Part of a small language model's weights.
Size: 8 heads of 32 (4 for keys and values), MLP 896 SwiGLU, vocabulary 2048, 12M parameters.
Each number is 128 + 32 x the weight over its row's rms, rounded and kept within 0 to 255. Layers, rows and columns count from 0. Numbers have three digits each. The size before them is the row's rms in percent of the matrix's.

# layer 10 MLP up, 896x256, rms 0.152, rows 335-368, columns 128-191
075:092124147120072101088180124141138113104161131189179135162089126095124161133137179086115088143160181121101133151141101162091093134115174173103128091057111150116142122127162091164107158164186051
111:138192155122145136200116128100147096116174112157069089168093143100136154111109155184137137073108165147181107085073106161190154002093169126164157127133176144106134167129105199101079113061086080
106:142143108159070200103125137098127182121167208130126164154126118131160130078176072193113125129133105108130132086119096110118166185137114129105147117175179065138127130112140120151149089109117176
103:099105077137074110143133172121158129125108164099167137102162127065132175094152124152136192116156110170114130111135135076140139111090111126212070113118188137125175093135150116107131120122151127
098:178176132150158048138108106115110142145135117102152116120085159123101113118146142109095122160143158160103105160077141147081147141142151090109149179140150127153180093113119153135067118158148088
113:136103118163165195159102154096134140113094134099162116127174063138211154128148169154099130125104151090167142084214085068126083055122108148125141111101140078134147113181111184157139088166101136
094:126068113142083082086084088111188179106161150154111150068151145172095124110140101128170135105155153144092131140128117128133120110105083151120104183098115082132106099119138121151098142190111122
090:195086165128130147146149124163125119129068126151112113089064218110167075146125108136124108177094125080098147204129156137101149107115134171133140160126148155109131114147102136142106175124199157
083:115145156143097178051118146087148158118149141119169126190107142177095139151132127165089145066148121130114083098087074087144126126129092135135120146136147127138136113125155014079132159065153105
106:117124091177095095155138122115139173115131084090065122165097120158136090105159162173073112125175159117124126136089126114103193073139120061142104158152089155131127092091137042128126124150066049
103:201085055133115131091153140178113152169127096129135157143111040194154176123165138200098114163113148120141113128079092113116125111139129099095146167171081117105202112116100132121116124116124122
108:192110142142117160150139135135122129126133139104201127169084126125165128157151164098129128131136110102101125126133142121163128143091124087161198192107141117154130115119093147195093136191162154
106:117116117112155129133167111138141101110116139154189131124113114125210086164139194100137097154141111143140078184092145110086120169130152096153080094110134156157157165109060088146218135095132138
100:158159120103127110098125165116160125255156094133082118175105160157191135177143103186161140134165124195119162153143134118145159120084138171050112142114132133148139124107181160139056154136116097
092:161102128058100179090174104104181074069180117172198131142093110078122124127128162143094086117181108153162111170103131157175173123154127101117123106186098119102069125118092165162169158099127098
104:116082101111180129171132134109103163067169172120168085159071117190119123114134126124134103176118151188088177143149201099142167092077071141142141094072149089173130102103111124108069114132082154
099:099112085157189031134085145117168158175166091180115095129145202118104197154116101135174099100139095115136118088128106191171123120169172121159085096062093154113212176131088129128087172098081094
108:053106053110167102108122141114242142134148161121063156156133121130083101114090116145122145136087037138121106136076128097120140072142120157176133138148088145096121147137083127112136154154160119
118:118159165173116088157138115160144156141129118085103094103144080122168133148101155139177178097127167125196100161158106162124065088146119158134072099158132104085095124133118097167219149154131144
110:122098051117112106149192134147132162181132074116115093115126104148071085134078107181158187089115139149143155133163078039097140185138041109132149099123177146125110121170113097118117077128116112
092:118139116137132095164138114102134136107119094230150179094148113096070100156132108124212124097126163146096165139117172136151108137132153122127148159135142122130126183118191154133202086127139122
103:133140103080146065154156125178098161150105099078179168178152089136165141089056134063115077133098169148175137105149135123130134173124105140162090122155102126106097143177093129136097105144134143
093:091102156094136153098091140143117111116119171121109167130134107139150220177186132120114144130148151052152142113120154113093201157173165128168156067187077095160166171145128168109066141098103115
111:075115094127119103128188124113179130088113138117144110134130116128125066135117092076165158077121060151155137165153156137141081094160110171188204089163142153188104161105129142086070127129193126
101:153080155110168149122138111141179120048144105163146083134111103137134163142097133192142116066089070106092161151092095193098131118056093136104120066168098155169141123144137108019102114109113182
095:079087141147127213209125118165093141109187154095110145109136149175098146099149117070090105100136097124130143190163129175154108090126134107130117093176121100115142129118116091122132134133155127
101:161113095141188137143120195070080103129139127126142175146098184140101135080075152150161173070091132097105150081097078116084125137190191115105201114121140113058162138158134168090066149150134112
090:095159130081099081163117102138099168101186117180117171119156150087085079165125184087101126069122101166169090158096124092116101085173077118169084125152148101148186128097177116126126141137141097
090:164090082094117108054085086127061132099149110134117070124084160119137150181131135167148139194133118159095130137131113157163153115111153130120168137110158135115184092122123090100128116105127127
094:169154107130084162120131170106148068114086127126166137165118060134173112165117140107131109118138126105136188144120142118089155140099057172161148106136126135073118095109139108069093085080130133
107:127127165190143121095068111108110063129079095130143158095090110136097128186196165164121120115112105073171200121111154146150107128159153102135118121130146133162108098132144087127101166156108125
099:137177133141138126104184129129136127152155203114023154131116154104141100137144105086037072158095163155147224113147165148091143126097175118075145127100119143183178116113082152187139131150154166
090:118070083161140149128107134118141148121157136124075117102101195084134093184133131132153093192078150105105165131148188161145132106126082168123165184094154119169097139143154117212160119155169161
102:126075084127103154110136112152138080158123150110168182106161150149109119117122094133138180139172063089097096113099121093148155124131118028134174129156104098112142084098127112167085074117125104
# layer 10 MLP down (transposed), 896x256, rms 0.081, rows 335-367, columns 128-191
073:139151099137147087159111076133083130118145097098059122115110080205089083105115116134120148154124155130118157096121089100106115159124082140121087088178084128111137163127104155106122149137104155
113:149172110166116156154092086155084126147174132101152137152130142080153188127130170113123154048113076102110094179057134083092145093059144140096144106131126209134148118169152212121120124154090165
103:165138052170092140160140115188106134091103118141110136147129114099150120080123116125143098141067191174083168122113137079059094144155099149134085131109119103117037186118098172125162142179161099
099:160154113092141197174132058161135133093152125166102157129088214093121121148148093135071140190171150101136105109170083157091058102155138164103148157199074130169121104119136137131157160148148124
099:130047136124138147114091161106166162138162114178094137162123156142115086092106108173198129086151154134113169207077135152084084145116110164164162126175196140172119158207142094053102176048128105
107:113121165135169143117172119118052077061078122078133125160094160085170125063138139170104124095091107110122089157104175169013119126166154096138146138170092156122153147081113131105102104165077125
100:118078079169088136142199129107104102141139182098116158113095103132177187110080141150132119141134102109114163162160155113135117143132127095126117111182156141139115099133138161108105084074209090
096:223154189183144112162148118096120187142099119193127100132169115110134172168103117153107105158105109074130099128193093129099108200140183158190119156172154125134088133164130158096098104160177103
085:238113192181104140128183099167102168115121179190116138128124125123079159110120112105130139123116192122130104148159147171123108124167083063094121181122102086135154123110145094179133133092139077
104:097174160108052118133181092100126137123175138124118143154161106126136148149107092118131183073203205135108131101170154113112083135098130117111164104125122093094090175152096092101088166135104087
103:043127119144152168111183096132126112131123185112115101117125150150146167146145051164086157099088191083073152143100115134173156148108125132127136131117111134093136132112093121129131136130127143
093:242143037145171114106073124122081111139108155145143188152088168122146069122129055151165099097121092132180191076179152086115156144133145120094121060129163067095130128082148128137176090115169095
105:098184157114146141050128165121116126099154152095067063155204091109122105150148150108105123136137111151132080110129055133121134137157169088148124126104127146159137102095213185162139135180113135
104:140091200143143116143099110089147097097144151124118093103154126140112147091187084138141131138127087142118129122130142135102124090069117136173113096155146127165125070082127136126178147078132101
098:033163110194120135191079210171142144156141081098103143078150149117155193164093133168120154105120177145092204086190114114115108153130181101108122154041138155101064119121116178148088129120098080
102:070123171119112186143170134121165149143120116157113104099143140123078192119112159131085090128128171135142102144084150188140131143097185122161103117146117152058120120125134160111112134123136107
099:100098141152109136076126181131120121142120083069114173113135146115142128114157128191123048081144066070153115168057131171171117090151087119096126105073120136165173103114168160103069105164147196
100:018149202111060098093134108153117101127170154107154112075056146028136076154104115104096128096100123156175104154113148181134190132120104195138094157098155115121139108111089099165101121132047158
109:202162216119084146137129103068129151140091148116116161122179121064145149102134141178079133101139080142188112072158170089159093083133127203102121136120178119139131119111148068159120134170136133
103:116174095177124076154113132091142140109178098077167073120124067126130095135142128162180156145120179103122144126064108107140099128153094108096121208180123148172099110079157163139134131116147132
090:128138107042081112201139141173129156104178174143098153154140125127123149177135110128121125132104190135111107167118110110121094068151124152125122071098135144138147133147140073088133128114181117
099:213147146168169130156166162201131127089147085091146165175082084119110145128149180150122115118093077150111163126109154128110161127128122142135108054117132151122097168212160126127054125189092129
100:068137128110123150082103134114130159151098079134172140117101139177072147137162112142123138063093131144145218163098141093122113164137136106056147107056096119149106133079145142118147061133126197
110:083071110079101126207199160139088126151085119100163073072150097110125099144080180113180168127143101106112128120161118155078097142096132118163105155120124120158135085073051134117109133166177139
100:193134201136088130143108091135141111181095090117179098113045176084054080103093085164144181100146095209136102160104168188094152119126163142143124162159132080113108070138192097158152177121191128
093:132146167119132143097166133164126116059058119116102218135163104159144138112153121103103117127114113108127116141136130103083168159131150179103118138142106094112083101136151136152097141144164129
101:079146094197135062092095069162146132083137211148038048168099090088143061128092141089099137105129203132124125167130107109078112153141097094075119092216148113117091126126150162073134104125146120
092:088076087117172125116154153137116110076075172100129128114103168150148141129142097067146117120144171111103166181172131096103165065089107111158112123138113143131100141177111141112115147098123174
093:136128099142168135085125136222177085134123175146146136082098148087120090139104111173096186131132131125186182148097107056170132129158109095174130126122097146148112185150179117088099125162061157
100:107166133116082147129150107141162126095136147184099113162143166154172081094186093119124127183151173135112135170161202152191180169149138171150079082117193100156102110168139114159117073133145097
105:100187158097148124131120117148111106086132094149156085123162096109107119147106150136128107171145121068095143128108147098118135147127140171183125148138113104139157159171063127198128163122130164
104:151153159127129192152094081100116127096120099135153095120127153156180136147092174212171073117134152150116144166148130098172096115070123135066124146149110098135193185140116117113076120093105150
094:203088128136135148147137121145198163140097105141127101124054126108152159170126073109129143112128126122135094138150162109125131113203125160070085128111108157130164066168154096121110127079157128
# layer 10 MLP gate, 896x256, rms 0.155, rows 336-368, columns 128-191
113:070117155174093061123153141124085157135144137151154116172137143148142130113150179168157149147125140139086166140151070175151146157101108123147105140079176131169078093153132222104181178088134159
112:104160110142137150093157109126118163120177131100129139137087084136153119131157131201105115145106161123111101128101150178059053147149092159105132120180049144114125114146091113110158159123116084
098:123127168084135120121106150112091138136111102153103203075075141121219165095127138103205140107112181122081125132182159108134145129130087156112111076091075107122136123160126158155114125177175134
102:183184145145120127151190143087120164146090117126113174167065139126164175173103115164122170130056118097122085116137123116117148112160126156126093153125113124101160155146062144158115193135127135
108:100128114094167097140170065141140172130147122099096185168144158138108116080139123181133119152060178168106115121137131159114169149140142134079094167119129172175169111068148146149120113089146149
103:157082099141066154165135131154142139125102120128136159122137115092166190061125126108155157120127123116121238078192194148148084119116189092096117130174119160135077090112136165111078129120132112
100:120130133094163112101124148121167107138119089059163070116154137135162174113094084149135151099159155097089135100127131178114104099093135095134152184106129125099110107146105109129130151069093107
082:135122173130111119096158104100135141113161082172139064150098069143118119146106115085118172154131122098117186083129183073148070108129139127164137128131182123051092086076117095082182044093130078
113:087222104109131144105133155164099122100071125118083126161124127078111142129093133142092149093095211103124074153099082142075145166145089118084122125075168152108175098161098115089172119156123175
111:145129143125081063133107142157049117151180123150147134101175151096184118080226153153127114137090129130110150120161081066103177113109124154147149130126132112103146098140101151113131153119162086
111:155114188074036106103128162111167138157113082099193083084171123066055180086126204135127168095117104049180178127059129179126161118092128112142089080088136144093172136155141142123135110127097082
108:134176118117145132176170153096125165156145169111102131127143102083102138178169095107150133152150120191179127100121134136153048068094118111096145141153116182109107078192139101118131146098180148
099:102142103068090175151179208160073062172141162154157132136108111092127191119091128123184116108136167043115106154080136154142111064159088112144130100133097045111121118151161125142117169186139060
092:160125124193110116160132102120082079103115113155122072146138158166156111146098132071099133122133163144117104127153102169084114100084155156092128211152069103130084138098181091113110135126165081
104:083109159169108074083100157128097128195166073156095148150142128148115097070086108145107141116086105130189119181193177150165135165153144129102138116141106156105134141140134104143110093154174175
098:086119138091105150117172137181106160160138126148106111092088090090113163176136154111111125093161145069139103139114186099122144108100119186101085101136116103147113132093133092113147188122168173
103:079114148122133152087129116165150136136178161135109099134087148087072144089158131165146176113092122115154130145116125124172129129083078165197117096042134114124151092167118138173164105123122147
109:078168165191161135125149102091158166118125150116122146145125108139144150183108090201079160143125152148119106121088133183139202108161065060105134116152056146144085174092150168102169223103111159
108:105085091149123083039134064099053130171150177124178077109103158038091164141064134101105133152169135108078145114126101134125159106153158139129176124070127106098065111146110120086104144126097108
093:099147118142146191178151076131098161074147130103159134171112148131132074161108121144105140143126145103118129159130172098150128158145199138149133147147161089159189085087103099141137108110034164
100:129116139149155107113058130144103144145121126175120149149108175150119121113157139097113117129116155125117126133111102120120192129112117113097090125061151100129117151174102149079158147158151138
105:079050154119174140142131093154104170109142087138103124108108119134143096179089141214133106084136099099075160100081093114086126177114139151129149130179151140133105233202156103179172108147144112
110:152076113173117141169161132124124155085150171122122092131084142104085128149144236091149148141126104062122078096085106111105166122132115164164144108122142115124152159066146126138189144111164080
098:147153147117087171126045116115102106105153077113100143120082121170136121171065142108050159047114109138097170117140126127038110135123093118129109148118123198179117123160099137101135131074132108
093:140132141115131121123069159104087105125126138161109107169100102126110092091100104156148148137148180160102078115178096186098120100111129129123165170124154133151106167123092083122104163130141136
107:072152124090116087144149090147089108150135108146150126140151134121107091146117114118166117085094103135102097146069142134132127152106163115198130125092150145130058176154110111103180123137055096
096:128100178077118154078092148122096058178123058141183107162123147100135181085119107043163145170119114080117138105137131109075148120156137077099074121160168130129089153116080176116196177126098095
090:107133149126116101234150116159110120199144147117116124185146120125031085146128184108182079105096070125100190125078144097087165141142140122138126122118113126154120138128096163172162107131110136
103:164185149186100156127126169072087078095143104123181137136129175093114152140102210105132113141140153135186116080127093172139168098170116141135133135099122144102084068135137161105080124104133095
100:086125124190128137121071108141087146119187131164137127109170153116141167148083208099139145079144178109148107126072139127170074124110150118103186130195112122147096119157110173094136112119109114
095:110125140132140087111137155155098112079134069198160108109158080139121202120171161115120156126169081093140124200160113137146189137141117158156113119138177109133110129145139085102087107116109087
089:066148107163105103135100152106083135072100184118117150142107148137123163145153137121118155121070170103126111105103176118101120145150153112161159154110110096106140114060111112121173098140145111
104:143118107125173089079107120080156160159118107141105126131110113127124163191139178106104107129109162134181126125130059182129112081176090186140133070060110110087133171103105100096095183130150106